{"num_attention_heads": 3, "positions": "rope", "init_std_qkv": 0.0506, "learning_rate": 0.00922, "batch_tokens": 32768}
Each number is 500 + 40 x the weight over its row's rms, rounded and kept within 0 to 999. Layers, rows and columns count from 0. Numbers have three digits each. The size before them is the row's rms in percent of the matrix's.

# v: layer 9 attention value, 96x96, rms 0.357, rows 82-95, columns 0-95
# o: layer 9 attention output (transposed), 96x96, rms 0.315, rows 82-95, columns 0-95
# gate: layer 9 MLP gate, 192x96, rms 0.319, rows 0-36, columns 0-95
# up: layer 9 MLP up, 192x96, rms 0.339, rows 0-36, columns 0-95
# down: layer 9 MLP down (transposed), 192x96, rms 0.324, rows 0-35, columns 0-95
v82 096:430455403433557458480476529476540516489533433522493473532473564554510503498494507421529458521510541492483513482530522502501489523503442469526506446484458454477510564417492531461468519498519491437534462531448540456586565501528613484476528449559514420537422488491471492476507486521461522483
o82 097:482545538419477558506542564585507544459456532520467509459446451499507498531452506507488471526469479581532502446469488427520481543504505399445461546503466515558492468554553541544447460489499453455543493557466537462445492490534496457528508517566490478441532481540443464521446563506537501555
v83 095:529531460453534475466463483417529584464429488460448490500519503459570445531492494545489451568527508466480495482444506494558455554525482518496513469553516517506432537556549460513404400477550447481465563471535425542481496511505469526464479554500508523547487530506470454499484449550551451517
o83 105:542538477522483507456579446500456509489521561526524514523510538395449464583522541463537453507529446505459545457470480485482467513458545438500520487462460507463524538485476476478619580535493606488558514464459462491515514519456512499422455506511495500483546468505478519544478488473484590459
v84 119:480536479512420542504533502542489558467482555482524520490508542503491463482522477509462545510511521522388477474544578490509518494555539516484535452483495444524482496481462572445482482510417492524499450496597539536570559493460497512554510528520479505484421553436510465533474491494412519617
o84 114:602454580519460554543484480427476483574479508474508498542496449468402520479458513441483548412483534566504535488535440529483489524466484545447499494495552548515533450478507544589514465463537527531528485558494479444460469467482476496449526490498462531498506509523499576476495495528424454557
v85 095:527573522560489478536532525492423559475507556562525392467506476463500575548525548449475477570453472519500498476530485578484538483462436494517525490519489508571507451456483560488525457437450470531485397511497539506492516550535539494512523544483486423485484513476445477448520526454541451459
o85 100:508446456471520513423474480484484525551493417496474568525444591470449455455498493571492471493434567562564481511516546498419451456497480480451449482498522477550450461518573505515507547492542505471542585516528531452486598472471499482495490495547545513507453460477549507485523557526518538528
v86 102:520580452452468581499548523517526509532518517462503459455529553479495467510538525489501495579585582561404451468532599493546487575556560560578486476491465472492505470510487546473520503504481518446490521530540565478498509502523438517515438467517475481469476527492478435510478480502507488580
o86 098:525509495560424502547454446514441541508513518458459534527529440498502529536485490441523477447487558512586446534532502419560505544520508507474518485504423523564509577496562485518464554502523527503500416544472399413533509458507530468490493530518452524550512521518449436494556488512501445470
v87 103:410479508507530499493494505577494511563559475462460529450507558483459475510516503470540543512528515535425504436408503467477481462451512514475479411547549554523504561501464540531444418461453473436467484474486573500491472569463439469465495472517469497560496492443477429536498499460451540538
o87 097:528518382559520519461525516493428488524497544467576489494506485524550470559479533470440501547580501523465529439550504480512513518438449458448480458503441469559465535490513536471536432463510538541550554504538481519527480490505538516520465527492586435496483509453447565436521477554453491435
v88 093:523499596460480560472497515502505466499478532491497454462420520427504568486514436531507493563497590478592537480510457445554511509549501525600560523492489579508480485542515515503547422513530501552536503502552531475511492437448538469524562528536494503496464520578520469512445525564483517521
o88 096:499527517422579492512478501463468578514540474479454485523566486421532471465475423483495506469395474451542498507547462522499487578535499479552465542444523439495499522528496496487506532503501559482475506515588477480525516530578435569482447488447575514495519569432513554522504490458516469532
v89 105:459512482460449481426541485498416496468465533467529477495526496533482548423477540461478490490474451546520515425511516538462532469538415462547514467459533502454474504541443561509456511507514513485534493514519502492450461537459458537523608490549505445515521462480439457476540572493409491605
o89 107:517513436464514527501468567514533496496547526495503548486523485584459531439556488499408526419457481499473522473517547582547429514481519471478509481506484461536549509439516523567516446500509557494458532562588518398478463500476496525424520457577494472494569491557521450487483524496511476460
v90 102:459461584474536426500463497473552438502552477464502440424485504497481501537592554554475522485451522516519550511465498531433451463537476448498455529462492499503484534535505480525476539557574512567462579471457486447443513476518531492490550492512501599494501568509496539501518527460435582508
o90 109:566587502529597532477433542507475395416492521493490436573513485516559459539425504515485554497463453446509529505458447419535476496485520551519534499547533527435506492489436502444474507493473506473488488524572544486512477514516521411543476556507484496497470515528540481508530506507569512455
v91 103:479533433485447459469501475476509545500539499489519494539442470524418487454499481488517599516456463527508581513394550552483513570463506521515484623466463533451506557555503507512496500478495500555498526461536495483564569418515479515487523584494545504485462491491478433540479471483506447536
o91 109:509485520500589517537555465495480541535524522457445497468486496521560456540515448471504429451501417520510478511545448510514423489460544530503557509423521547497478505454472542523527400456461592425475521540427506529496472539493434531566531426516529547519511472547529462467517543516475509498
v92 093:503480468527491571506458500514569527506513484477499508546578516529575507513615539500520504500458474494546533428531486520481410479473484459513470549535556501535517463487500525481492549509604533450569584457541422520516462455522555564505539461519447488558537510546516543524512527561493525516
o92 094:520498469470509450548509548475488459434469422516506468541513465455500585488454623466565500516423520541523469566471542524523502415559491445564541467469497537453534521484450529467496454441490547484515514498501514491467540489414542564446502497509534501475514532483509492472548511486506584448
v93 095:545478468516532440450475510559544496569506531446426508450510485472412544554468518451473457540541494516502534524506623527548467433487470512486520545491467491472465494496506501524473457473501408518532463524510537539521505496517521524451406477483558484493494458536515598465536553454528423514
o93 108:462459527488496476444531531548489516489504482488515499461562605497560523536495450478484477444481492555530529493530483433378570521448470497504466449491498498477507527448491536510506494558563556495521450550445507466470533555476595455497550456456579512573527428494518498468478446484519536500
v94 103:482567511458522622526552538519459497499513556484553517435524465436558542491446541459428515497450436580504473529547524525460541488505516479470508483540537532519481550565505520507487545549464522515529497457574438497548453490448442495498484476544488512466523542426486524431532506426455496481
o94 098:590499433524435486463401477444521463548521484471503512513517496524481444555442532476507540450553482490583508530549560467472542503519467524553441529484512500561581465477498479510418503490507477510487560423520467472443509505495503564545530450514470455554505519539479473554466539444483552454
v95 092:508462516424563472545521532423526515433589574572470497510497475436448471543487510531508482486508470485461541451515577537451540462474479500487502525546482512497501513581492516478513506544436452455512530470534475485499486583474482505443468536511583452524563536554449477530426525468495424491
o95 093:538584514484481544475490500489478531466541554484496575508462503420527526478560475518567498518505539534525509473491571527447497454449417544474491526488541469473574476441459453514490444504533574517529390495542479531503480441510465440523550484486546495546384485477490464545531506487527474468
gate0 094:510527506543446462526539378498496475561499518522443493531461554568446469516487468515456552507557501525531526518530542483465598472485582490440495495498524500528498468516464535465457517442532458534481522564485491522436429487419514501508434527540524562523413512560504515436483541476484544498
up0 100:564472470431477523487488492497530437501461515539559493490406512488561441515500572453381495519478516440489453524526467521427506501467498527511488453546510496541516549522483441475518558484533466496421501531550430568463559570473507534460499487502495528473480490496415520584535501539486454500
down0 105:420470559523507438465493525548483522457474512442478458466480516465507564480450449522517515427501488506476482504464455449446491500518511510563513445424552517454493489593451505469521518563542561434478514525521597414503506508485460472478578468492496489547519591512476510502509558429481496461
gate1 098:567486569552415482536541563473484445460478555502490494420426554389475517480519518480449551462527507478479562495515471497563485452483493482487539548545568481500461523458522486517493539570504548465439466499505580525569545561498505548534479539486491544536483425496497472499507509497482456464
up1 104:526508478453498515482457450479498516470520446481558572543519503518496538491490470535557504447497614473544469504548500493506474430546489500486517441487523481541466501452521582484511480547535606441521477488513592499441556559494512523590486495462466490477477503535464552593480502459555563517
down1 102:453523468547574465506469453462401504547463517470491528539552466524448583570499468501449471528494534537430505535525544528485540535543435460514454514417512436533528452506507453479536454431524469582517521505469464401508495466523496467486506491477431494473499488497495472526535499560508443443
gate2 098:463426525498384447484505525491505444486501503512555469501496478550475480512516550450499501559442405464567516501504530474444449443500469539524492492587527477531468482473586482466458562545577446562511472457490469481523477445495504498499500473481463469476488459503467520483402487506485517594
up2 096:475551526503506520497485536444512510461553481457516505455520498438557420428492518518550507607538520474515432516509494464539494514531519534447467483515471448441531453486509571489475493519498504519443449571520536440565520539520530443535438488581506554465469449553490543501402532548531465521
down2 097:564524563493547479498553505562479535556557593471577515500473500528537504547481507532448514520489543514448449487498483430532492499424524439489488577450507560547485529531536438526554522526450486471515573519533504427523520545459470512433529495554529494514514581483524531525584436513493501508
gate3 101:463477492444453463449495435522507522511530535524538551524442565517520502516446503415522479510426431499507539443431489500553512494513511536536406554538518523541501582480558482503456462522579562455545493504465531495457560519563496515499450510502485446481492538419477431484475456501447507543
up3 099:472540559479467507588523442470480508512514502480509480531420451448452528453507582510522565454532527490510549452460523523560517487489538618528563462481521489496510472506527470544470422501560494446565522544481452489530486530482568443484516494550503553472435412527522470530520501512466476445
down3 108:486538490492494425455550501578589451458536503503485556489550402477526459465560479449461454538521492474485520420484457503498471425495488544535496516490523554562550497555503532428505505475506467493488497527414489568483440478453465527530548524521544486484453461469538530543505558506569457548
gate4 098:503514562448514466545499474468505584505549556544505511396498488461487460482511466449491559510547490469544479540544449530527493513489525496579525546462523475595478503518472509441579454526496488543476537493525517510473515436417428596518462574496527472554500539544468526481463549450499527489
up4 100:528487539542509487458497586489487548458478558532471465569514491520476517548511543516474503504526559553493474448470458460518482512532440542497543532562536467529539489562495498456481543442535469497434502615515511563404555404505495555514492482501433511501436489489578440510468521521462486486
down4 103:418518473476530511499511470495550465465477492451489507495516548559550504428434429423568465518491501522439543487431387528508468420511509430482509451475451515495528530415472536528535463519527507530489492503560521445481523515447453543496512496468520541499512564523486474438441515515541575477
gate5 101:540508511498539463548461499512561508521513526597504515552516532575473532571518526566539519550501455460484454471528534493466475495526566534440555587476506510558490518481528493475442449546573553509519537486482574501516526482539550525570494546467478549508600543502497508526437495535488516585
up5 100:458498499478573472494498490512523587466490468562536552517481482515474485458540474513493469532506486453517509494482496494557422520457438484580476510483557466511563538522474475459463497511496558446462510522443512468483577505488390475491470514464417570611509434552488528453495416509484493470
down5 105:446504479542501450482533501520483514532543450506534452534461442440534516473430529501500473533517422542482552458473517523543517497513481533522486505477519500463450565508446441538467497480560537550469528472558467542487525616551574490453451451469496545568490539447440466482520539401528536534
gate6 104:455554545589515541575512463529468488510613536486496485583514473505494533497457539512493461486505544590461523465538464568445505516559550453424485589485479479543499520571459456520514542551583506534456500471485501449504484534521516531559460479545516511506490519424479533516464489469477504496
up6 104:471505448521454489457502535458474545541477481541445472494504503494566507502461469503488504487480555464520471525487453425514498519464519492387420485464428484600534481572432548428484461453514501508475488492453535548497496540505430553501469518494469539444504548433475419476446459530532563484
down6 098:566532463474500489462476543496505488437552541555484505462456487469501551503443467502477481502493589487486450453561534476523510466473534551559525457557491570447357553566473543511536468507482569423516474550520485499493462502511483530466501466505450506592523508565519519525489499507465556541
gate7 109:516504497461474436457520408408549482444519496545546497483525515516476555524473543482486491473461511472471495546544481505483460432514498586537561461510466500475510508480498576465531575452457552519494477520544504474527571569487471516573472489532508528585458451515463500467438482455441421550
up7 104:594511500500522545459519474550527473505559568523518512476521464417494407444530506545536529485462495523474527462509566538405501413554482558518435575567453477505566478490512539515464537464543462515505450558511508468496529540534520453452457490472539496513509532488567550520545486542491466473
down7 103:470464504508398477549431503456514489440489459550511480508390468493479474574463468456500477463475546559525531542486494457457520485562500461463468581508569483560546555504495468538514483432547501517473468476494491459433515554514525487585524501534493485540508482535428463541520541554519488427
gate8 098:480518459473462446449503505511478548500486481542433416524496512489503513574474451505484457521508520616447471450458503513428505446526507489463498509499497499436442414512489574482505484482530506531535463499462489442515478500465532485482542564401534539433493544449562532504563586509490475445
up8 106:518519527508441504484443520498569463504556470550435536560527443506467499540525513521589463558428465490525505506535489535507458496488560548501507547537504529479480478488481569516553451534514513478581506499571488533464476505535514453588437542578578457435430501506497483464508437537541462534
down8 109:537482498484529560470496465521484551523410492531531501521534546410424590513458489526506465592496420497541451515518488504477477548506497517454463483538527513455511491530540510514443487553487540486468496444550457488463493506467502475452494565446476500554573547619562494554564504468490483496
gate9 090:551563481476482532469465534474476451463486398488424495541513473527556545520534549513457534487437555554511523490490447486494505535419528491505490478609550500488464495481533603514512453448574501525483531513533444437442454529493515493467521444496470481499515437489500467520481535513540441416
up9 086:511510534497492510529435545493494543522500511462509498480442450492442470533465454514543493435449515443522474548479508599534490476543614515497530563492485555527540519516470548530480468457502495496526492504411460510483464488439458622411535549540502463497540552497511587521538536526465500488
down9 093:458457474482570526488524462523366465453483553521471509489464500429526459528509483519493529465478465444526503467431489473517509540462494549527475465530558525460475496485430429483501430535492505499575419471479465441511484532551466452532453439493484530484457427460485494561517526459526435440
gate10 105:593532531476519467566552463467527496494447514474446487450584419515498458499542502508462467525490470468530487473501522455575502503500473491524523489503544505455395459454447547502516480422447544520472434476436483524441417439443552522546481458489508514522532432496517511536482533549462502452
up10 103:531553455501475459597518504445549478543400503498504528445554510558504539540482510426509450537497575439475543522460499535487487531496439542532503483511479478467519450460537475494485460501544545482573593507489494568539474479474470483536490558543512532472495500565484551430545522495546546580
down10 099:498505486530453532452518543508518437499531531514479492500448560538476461479427539506530492460512475478461564577511462482437481560462596528540509570522460463470548532453450435482522562528552428462504521495494513522476553565544491496482527546520523553492479623483529516464490512517450455432
gate11 120:486566544534490419510537493510557479509481480461472521511556538513496477507475488525573500488472523577486491549552494449509526460507571534520606510457487434558535454492494493572523557549507554488547410533446444486498553513512549487509532495552521563466484537586525497422464552530483468483
up11 111:499545475532496485515522421573512462604461500446591499461449501516512576512505524529545556495581473499504478474569492492395558505496560443421531456517485507521552495504516527531487519448516461531510482412535515505480455529511490520480502548464548516544535581495530476477495437436490499496
down11 113:531488483538500628444540474499495479475466522577474514487498440437498467504515535487520466466447473524485502418461446539540483412481436531495410489486455498436462528442541474506421522539493509498546523560469506559479530497500543490459475506479434435459525460526484553484539570473543476485
gate12 098:469490544507543414507526482442549537486564506431503516572523577458545457607521478448494543527498554515503433533556492465533573510486524546573491507446498536521497505545502466578572558493445505519497532454491521460480490461494423509450449502556521502509479556485541467517451481510553498494
up12 112:473561549465467457504480542492559432461501478424475462503517460483471458571503520490514507489525587500617526492503549497583473518499497526519489491489523554454547461477471475524509541395492545516499518436501492485423516516459502491497464502507476448595492525521587551485415523509547471539
down12 102:505507504479482468515475531513476527560499499452457463459513542455495457527502438641579502495474484561530569535477455488595469433523492553470484524528508560498538536400413513556521521479512385540553498442489495473511490513468505506492485477518471499492524497474492495487551526559543510547
gate13 106:533479471473509522461546446459514538462418486533509554510527483512523462495492529477526496536495449446517510459516445479550533423524501520455488484513568543522502427473594498533508464551503473430607480484543519364549485454467448454496514514458527536506490554457531499484524476455510441560
up13 100:552531550530509527519519456539485484558558483487489486444554428467507493507548480514458540504573474527516554493414512508491503492585495511491502490453501503408388457548535523490497489459412479408481438529454453490500440506453499486419509539490535505438544483441537503514504513442458510501
down13 094:478455530508462503552542598445553541560513498519468545454483477471492528561446404444450517517517531515559475489539532540514457590488500519529553528431497463481485503449443522497493552532521425570463581475484504437519515438490539479489510493436507474506482512539456491514504524473539543415
gate14 104:520551529522521490459531515488572512457507552527479503500527606510580482479475473520468511515578522504505479486511546475434508432449481537500446568422484553505468444553563495472450514561498505524543543514515557515464463486509537471487518557441507566511482474525527531495602513470605511442
up14 098:448472450538550440495467442524470468489477516541469503529525513486459450585481474521557521597513534550470535539502537430502547518440526547547512429546474465491513490512439470500488462425452485532478531546538495481526553530538456418491534490459480512497456487479515612507467460565535457553
down14 100:483463551502464582406461470522509506446525500487432551459494489473534464524459555416516416469404561521513498538451557509495522455509502558498444505460556518517485466530442492451487464462483551437497493540495573491540526469465507530512511540487465435491474576496537466484546533563480449521
gate15 091:492454467494483505418546491409491431474406556477459457561513510541535512524516486471524518508441458467504525493591450515477526488506438584496483473481542452470528473467483478472455476495495495524460447486510512471495444445580520490536513510437486457526537416455558488537561517510554416529
up15 088:522463503547518517461545536367485455510528546477559508485479481497546505474506580506556514469462472585592480478564521513440486438545445536476570491460525539512521516521570595514501508509486511472524553524519509496522571543451456463499520495578561517520489485493467470465539545503556518493
down15 092:545537477543479527462467532493453473574457461472451394545427535492463536525526466509440542439471530468486467536540542520533592533546536498566517498519541504468466498480499578477506509624530514475512466519495455511559453478559542517525528492430505496475573535510523478498451498523535487443
gate16 092:495558523462537514457444467544550520525483457472505466502557504536470518427423516557454434463543549471505440517485468599470508511488473501544488562446493523474405484558559454465439439481435578508474461513447455496441502505524485541502488479554429511541484471538526540456478474500463499512
up16 093:524431518517582517502474545477485522551498486615521501501516496534530489519515442495544512541499529519428489503467445534558542460500521497476507569475450420561410531497461556496548496521510479458537527505424537527519555422517501507560553575437519433533449532484463515485454503533509553493
down16 096:539470557493507548444482518456460516540517461435438480419408512496453495450539465460533513502526456509510553503537498479524513509578493442493508523536537514446485483550541536545555558504480391529517463520492504516426541533428500502480480499520526554534486634457471480482515515456463485536
gate17 096:465476503485533498481506476495544485507490561561456449416539526437516541471546490501444476498521550516488509600537557515550496513547532527558565447461519482497476458536514483440581523539472503528433462470572411411497504513492503588489444501533455513490428477488486533483480478547505455554
up17 099:490468540556482447499526476460475526510471488507508476521495508414477499448579486536522507550504436481538400512467469572481481555542526479462457442585504477471529491526575460553455534409531567568504478512518491493518473479525529465532485563472504510492539578438514508452511506440431538556
down17 103:514486479508497506522496464417531524443424496532561479495542545575485578519593429481516541426495525462494554519425528504495530530489505481559437572509442551481585539442521459507496511424446477500533538473493457494463571503511523489499455528460508494485566515570493537494542493503475459465
gate18 102:469513505484492472538520547450467458510551446487522576517463564542450492575449509520549403455470520487457488473475516516465501450490536430432547458532473468450398592497552524562489481511534507483467474447487486500434488455490505525500502497521578503513437484503419422556513500522497485503
up18 108:460489513460437499550518583422446463428537490482540422525553446435497526441515521474495479484470460445529466577503483446497516500632506475510494497464506485515470467514532498555528467536394461558538540513496442438461495461482485515496490505457494498484570505471508531524511443512566488517
down18 105:548519562581445518561501566475557509579504499472455476471487584600430480500523514511505470487541490458451413492477489513519508478482475526530542509476501500457551538467407485445527486510488484429457489476460502496488450517562508536464456525525483589521451524485404527529456480511457527507
gate19 090:464470455463490459503510478471553529517476537546452497473466550517576539509546559446486489440503522511489408543460520514483490436461534475517504475477422468509490498512544467557421547582470506471513552457522504567491554499530522416497574475488494533479416453519454516474442478508587439496
up19 099:539594463524512471409535543504481523483460557476537509480502465499446543517526487437514495530477530515433443467502497495563547513470500520521504480484546536547410434505445503482433447518462478555464373473550460399489528487474478512499533462531446479459469519508503486446472567541491504514
down19 101:532481527515538542484386479414479479470521497493494497514525534535449460500573452487580483455570471489515536479483566554519438539448472479589508461482549503513564501537520348515521517534501490496504535490520540496530548459494476505523475461447490465500507457531450520503479582452475481504
gate20 107:537483526541473491526488475575496477496544434486477520511424455474470562462489520563475490464460491460455535526575580441508574533548525405471454528492511473582502457471466508486478501465518469470544428514463498524482454534477475509519452560514497503560515525470588464462516506488455481387
up20 096:573502473501488547532560517486522483476446478521611499471542524509456546409492558521520544546433495504485478495514503476446502534407509532456445501513514542487570461540536491507537477484444505479574481491500536485511488562550450493458531550509449460525506579482544411535506480489552411469
down20 101:566470492535443502513566466529514459532503588568573472494493481477477525468506485551475461488518503490542507493560528464452539531512491448428498515474540518479542501572520508458521479524476408495448567477474466506550437595536498456483533502540526467586472487460542529498463508499502375469
gate21 093:480516502476489527505594574540560543436487494467563434544478566491535524480565499500480502506558494576485521556462522503414482502454510525504494536528579496512477483495528555549497488494464438452452486530453483443464482506431568571525438443521516547543522445514478517501444549558538494460
up21 095:473552569495484467566484510524541532501500460515444481493471485491498454445497493525492520498471520486515449509546563582465502510512492504478539481556477533459530478519492562496554544497558471519426420485497490471428572562579543533571527561548487503501559527491636563507535519527508448480
down21 096:538528480499538549488452476473514514546496433477454513518493533506566486471570513447529485451418528519465591617567514489485494521624543540473513520515544469461519488472516442493523529484550438471455434516538517511532574459500447457473506445469458495521544529518491494564511530478466467479
gate22 092:479471558532526444474546553527490453483482469507455562569566573507432519553427453446545558557509509474526493507498489474611569522494538502585469515532514481521526516466459533543522467510550515590466560496530550512494509522540469557561487529514550483505443515521504520503515498439517559529
up22 087:486479535585522484452464506472509524449470580469454469505496539510465467534509402518576488444546492450571497512533528483576514501535473515583441453531491412463483470526448458528509492527509483547420511523525464557571520450482491546558542513503551544494568491463469551519478510497442478516
down22 094:501425547483472518434607525549470533477510486523492500474468514481491442534513473564472418456579492500465504458552526500494475530506532493466562549548460478527450491412488456523518491506539394478506470474411477533535517502483502561405525509428474467504477496493542542520575469499499478464
gate23 094:486528470450502483540569542465538542486595453429524499533529491576494411547531510500515489466533494471512501588467489567490546472527510519576479540478540529518536472514471505529550540502503520481455444480469507419479452464518407508501436503460522476538530538446570523498509554543521581545
up23 097:566560474489533518490581542509519515553541467448468549503512535519493505590489487513501522443492529525618437461439514387466534531538482540508480481521575485444478448500450507479487452483501506563509475443509552523527439457518473502463530437527463459468424500484500446517443479550502510505
down23 092:427484473510468466452639539561492529531536475509453521503520526496497512573490501567553526519491526496531522504481513529510482402478499454545482453553463538521498495513412489574484494505437442528497465415506470423493543451444525461524531507481476514483482520472468490460553462564562509439
gate24 090:462504504483508404486487439467460461495573496462509470530549477561516564520427515475468462500524511458489381485470445465471552498520485475591525473449534468463492481501535427488451538503481489462513516476476506515495462413507515543443550513517480431490409460554489459464488516544425532517
up24 091:556494585508466547548488499557534543533407516437496453595493512509490508524527486520458491509573458448509476574471559500436537546476523564527483543469490526471509512420481531460527476457489508491490450487508492486586499487567542510498499530471387445454506427456492536512538553500493530497
down24 095:500522499521531490450433462416535561461512510483557521480496451581490444556532491508456520559440545543497531528565493525507473556462512442429459451560545530461548471549512512570538465523484463581531557470461519528453535500487487530555453527476536545545539511567518486460480490482541463435
gate25 084:541584500552485426511433508470460532470479464488574480407495486481490513550490469517483482539521461501510468484478522516473532581532493530487540497567600540491541555511507412456513571522509471506559541523528525489496519546499519536443472589506459497524580510493479475573536426466522474547
up25 082:508522553501448460494499414459439444430408495478531401447442503473498462492412483486513527498533511480464453463531509468518480519544534488509455494562455509498514491529490476448495559548495479492505534525483493457491433571477464555487485438514537463479521489442450428550492469573431565479
down25 092:523484481504518491473546488561511495559541550516513516544545562456525515461523473462442493565429490454549470463428456535465511552476531496457528521533475489495520435485498447508447496482523414458524577518423448555473529461525494492509500578446447550445553429540442506568454546519530480484
gate26 090:407483496437408480520474516519539480477524526498474470482518446498521518492459529461501469505424492508505543483451563486501525597535453463500505480498465497463450439528450502478552494472507470482476478562565571497463552437517505518458479506498396433517412433510563515557566502516480512448
up26 087:517493475505444469447507498447479431478493554531507523497466438450451441560546506427486444520541475526433507533483455548535513534455490487506517563586391445456497556446439467559517575533414450483520549498557536530535518508481499505470473508539507478499518472502494475478454421464488502493
down26 088:414504492473493443457563541459435518511541447496562570444552511507457523513427484519505486505541517489458506468471515510492570470408458464428501513525530517384483540579533481519462468536501513529482515510523534518471442530521499478444494516529471466550458510538507550579562545529480548549
gate27 102:537550512527545414442454487478520515462542504494474550537485457500482471553473533545539519480559573461526462499558521495487466461455517516491529549446500521526415441526511471517564510532497475451478460609486556425420490433514448500588545530495489489549542491440482495509499478529438526531
up27 100:540546518535595509464509511490565527477487411469492531499536491468505461492566584492520537496537607527552467567501459536518508509505398528452627501470504459485499488481485439468534509485533516497533467531481458468497542534571503489529480518517474489500486512560443487483476570496410516518
down27 099:477515534482397481530299554487487499554493464545539489549498503497438455512511474549465464504493408517458526476502503534542530505475530521523468506548505461502461501503534576523445478541465542513557548545480503564510481512434544510508448503491502520506471459522453540536480504481488535529
gate28 106:544516559559576506522496496519439589573496471505488499483577516517536463556560535442524519507518515519483467509512517540511512497437482509507498516510515599532368551536505540533494502477502457476545501566449463479527533493463500521474516510507416501588527536453604513517531529529508458496
up28 114:501504464521447506529457574515490532463554569535475550517447489506501561487438452483531456538538505472497429504497468370472520456522453446488513461537473454570526430461518539549507510505476529560538511467539451458541489531541503434521493589460513447414501456522486484517520520468520528555
down28 104:530442426509503500457574488464529516413476434527472512502519464476432526545479453518541426481488470507592514511476510463511446531469507503533504479492504535492578448424507474464515508511579622563461506516522459493517532449478525502493537552458483494499518452579529553493544565478480523455
gate29 099:495520484508480403482528449461533466465470424523510473480483521484476494508499450471517488494522450497479524503488509505462431508512482502470497486549574428434532591509508541553410547522537514486486430502449443404519517494486472504485429445558505527558500567492482471520443587543468436447
up29 110:412470512477520420482474496518585498511473488505504478493495490460499470423408494514444480498505516481576470478545500602441496544512519543513507483514499437448497483556522464582491574471481515473527477495486465417508571510484446555544558470513488532528499524486480468501417608521516475485
down29 108:494450659534500476515587506543484560452508462540480503536534513525522526491591481455479433512466491492505443474558462518517480463517510497524472395520471514503481512529544501450544444488441529410488458484468507480503469497524517452540544535475491496525561539471483496484515402506468520453
gate30 092:540511453547481487537495441426539543496523514482525523493444536516408498494540490405475484424472465495495575526456482509496579489548578504505531548473520545571481539525541437504505557503446520501493575585532434523501577488536437517497537542572493498483492493529506486489557441515494480528
up30 095:490477500481554537509457462511583502460455461511486537479466514508455586546469427498472519521482494449488524593505482522509530557462449482525527500566491520548541543499505498507533493550499492517502494559480544556493394426502466467532499593564505452502481542477399474477481486416444454473
down30 094:473473397539461572557484477526443501493485529514508501547533568446453511535491557472496443496525511530430476450482515457514496483523550479513528509488540466462478442523450501548496477524483469451531504485376533517452490570481492526379435500520525527571571478485470542520510542468551511519
gate31 102:453506425514536493457487449475522568487436465522415540532521492484503508455542519507581509458479465475521528498461504515515442449455483493376494553445472527434499485467575519484498532471525469561535424453459491533537435485546446510464420467477451498454498529495515481490552522520487483420
up31 107:494476611565439480565498549496544473464419481505493575466545542510480480515529486477534505512460553522574475497495462565503450522529559549512589497525471498433473527537601430544512494528539487522480515557486504468507517477534463479526500491504445577520521520496500509554538452549492474417
down31 098:452501547544462588498553490523512479509465410529523569541486541516539420455502474464518530480522423485511553481430529507472502485535481522482496527460436512511499499476495506462487508473568563518463479477580534487455493566540504535555504463446500514536588594403471437532502508460522523529
gate32 108:428506559446457476490500483465516552464503491535402489519506535469475487483398605463450539479542511487507523546526479506541530514481548513533497482534535472511574523471576494522426511493562514428520459457532467521523500503481456480530432489506505511538432480582536564596537496481467484468
up32 110:529466554521504476467525539535590502483525526506495513473579517508471374445526536510481480467450454460501493498527489466475443552423436493520542502489520566483560441534516498447500485562481486533483500495465490497483462515505440586497458453487456465517391493505548545512560553514493483415
down32 109:533548452474499476486541490518568415466480548512477522490510538448482458545556490484512470504498561492476521522409561399472466502542485460489526471515435537518582438504526499519475506518437459512478520539489476450569557478528495474462559511510445499484516507510631487446487531507543466580
gate33 099:529421481555492498545500504493499502543444522508497560484416523458449466528458620511548441471510422522527552507510505467508604551543489568548506517494526593444504536551455545524509514499491555465472537540475569517436516528481498444479505529548509488490532506483491526534481559437508484542
up33 099:541577451518606564507466469539549461568540466489472514546526492499535455507540496532546554502514583558481516459491454538457507496491504466437515487520558569512521460540470497458517500581487519617543447529481495484450460507534455426478507562525494461524474477500535457497495441508537547472
down33 096:511411525481490468437586484502530521540509540480433479580521468464507431480520468503532487516493474579554470497609455545585522535456516457503535478508501530468430529432544489487538446595509503505447507472532557483486503475467563480550491503459531496453477471506439534561486499475453486515
gate34 096:586493575508529457418491478479496503474450489542525409442522483451439489523452479519466455476478488511495513517438523509490570476461547616516414567518463532526526483500497540469506513472493550483466522515493503522489540530445486510525492498519465517607501540575494485480438485499473426578
up34 101:503472484502501504541448456460501508513534472532564452521625537469457490498520481500509496547525502572525507552490485473527491545449567514411520450509510483545533550518494524491484535570557542467512497527496428542478555483484549544478647569476486528520524550445524543556512526478449521505
down34 092:515541498534481419563523512479486426508512524556458481454471468548544466490458568433515503416533436483462505493490475472538534446496484472536550441508475473420483544482457497532509519513465486502551499560488447511556484469502544415487541520477500545487532582502494491551450563440473545603
gate35 093:510548495469513531500465454512517542524445464550499453449498388522518444478534490536478516505561491450603439520519577430475428487447491569521502532575472475500486548459468489498541542489510429470487495409504540467538475497538427482497506553460455515541544540537498515446527499552469505482
up35 093:572476508499449496539574533471506443499606512511525513501484579439479458544537527557479498401418495498462474479480475511557487572539472437529517483529579492448475544493488519577485521472499442574468515554450487448490508509514494540459431480546524499529539498466538539527545527486458488460
down35 089:446477497541530496457521476535530493516492416440550498510467507437539476499492516482539505530582478499601476529487546541464458496451537525492512481472492519503536464501508488414513538533560438463444475432621537519468495522438531453581523531479501531417529485584437509535476486492473515501
gate36 107:434532555482529514503599524473509499456551528453521482503510504460476485455500518554515562443452507518452546538494626519547493447571479572478501468577513504538506532524521503483411576514496536464539457510550523551514521539499497584520484496496486535538521530532479537508459477484436540580
up36 108:464493509512479620502461497514531489415476442472502502535513469492514485472491549472505504426433508432508499531517455525452529509464533471532488534455563533484502464500492526536526429451522397536456530521499443455492456550450540430442450487483530484474522522512516482614466543530518502413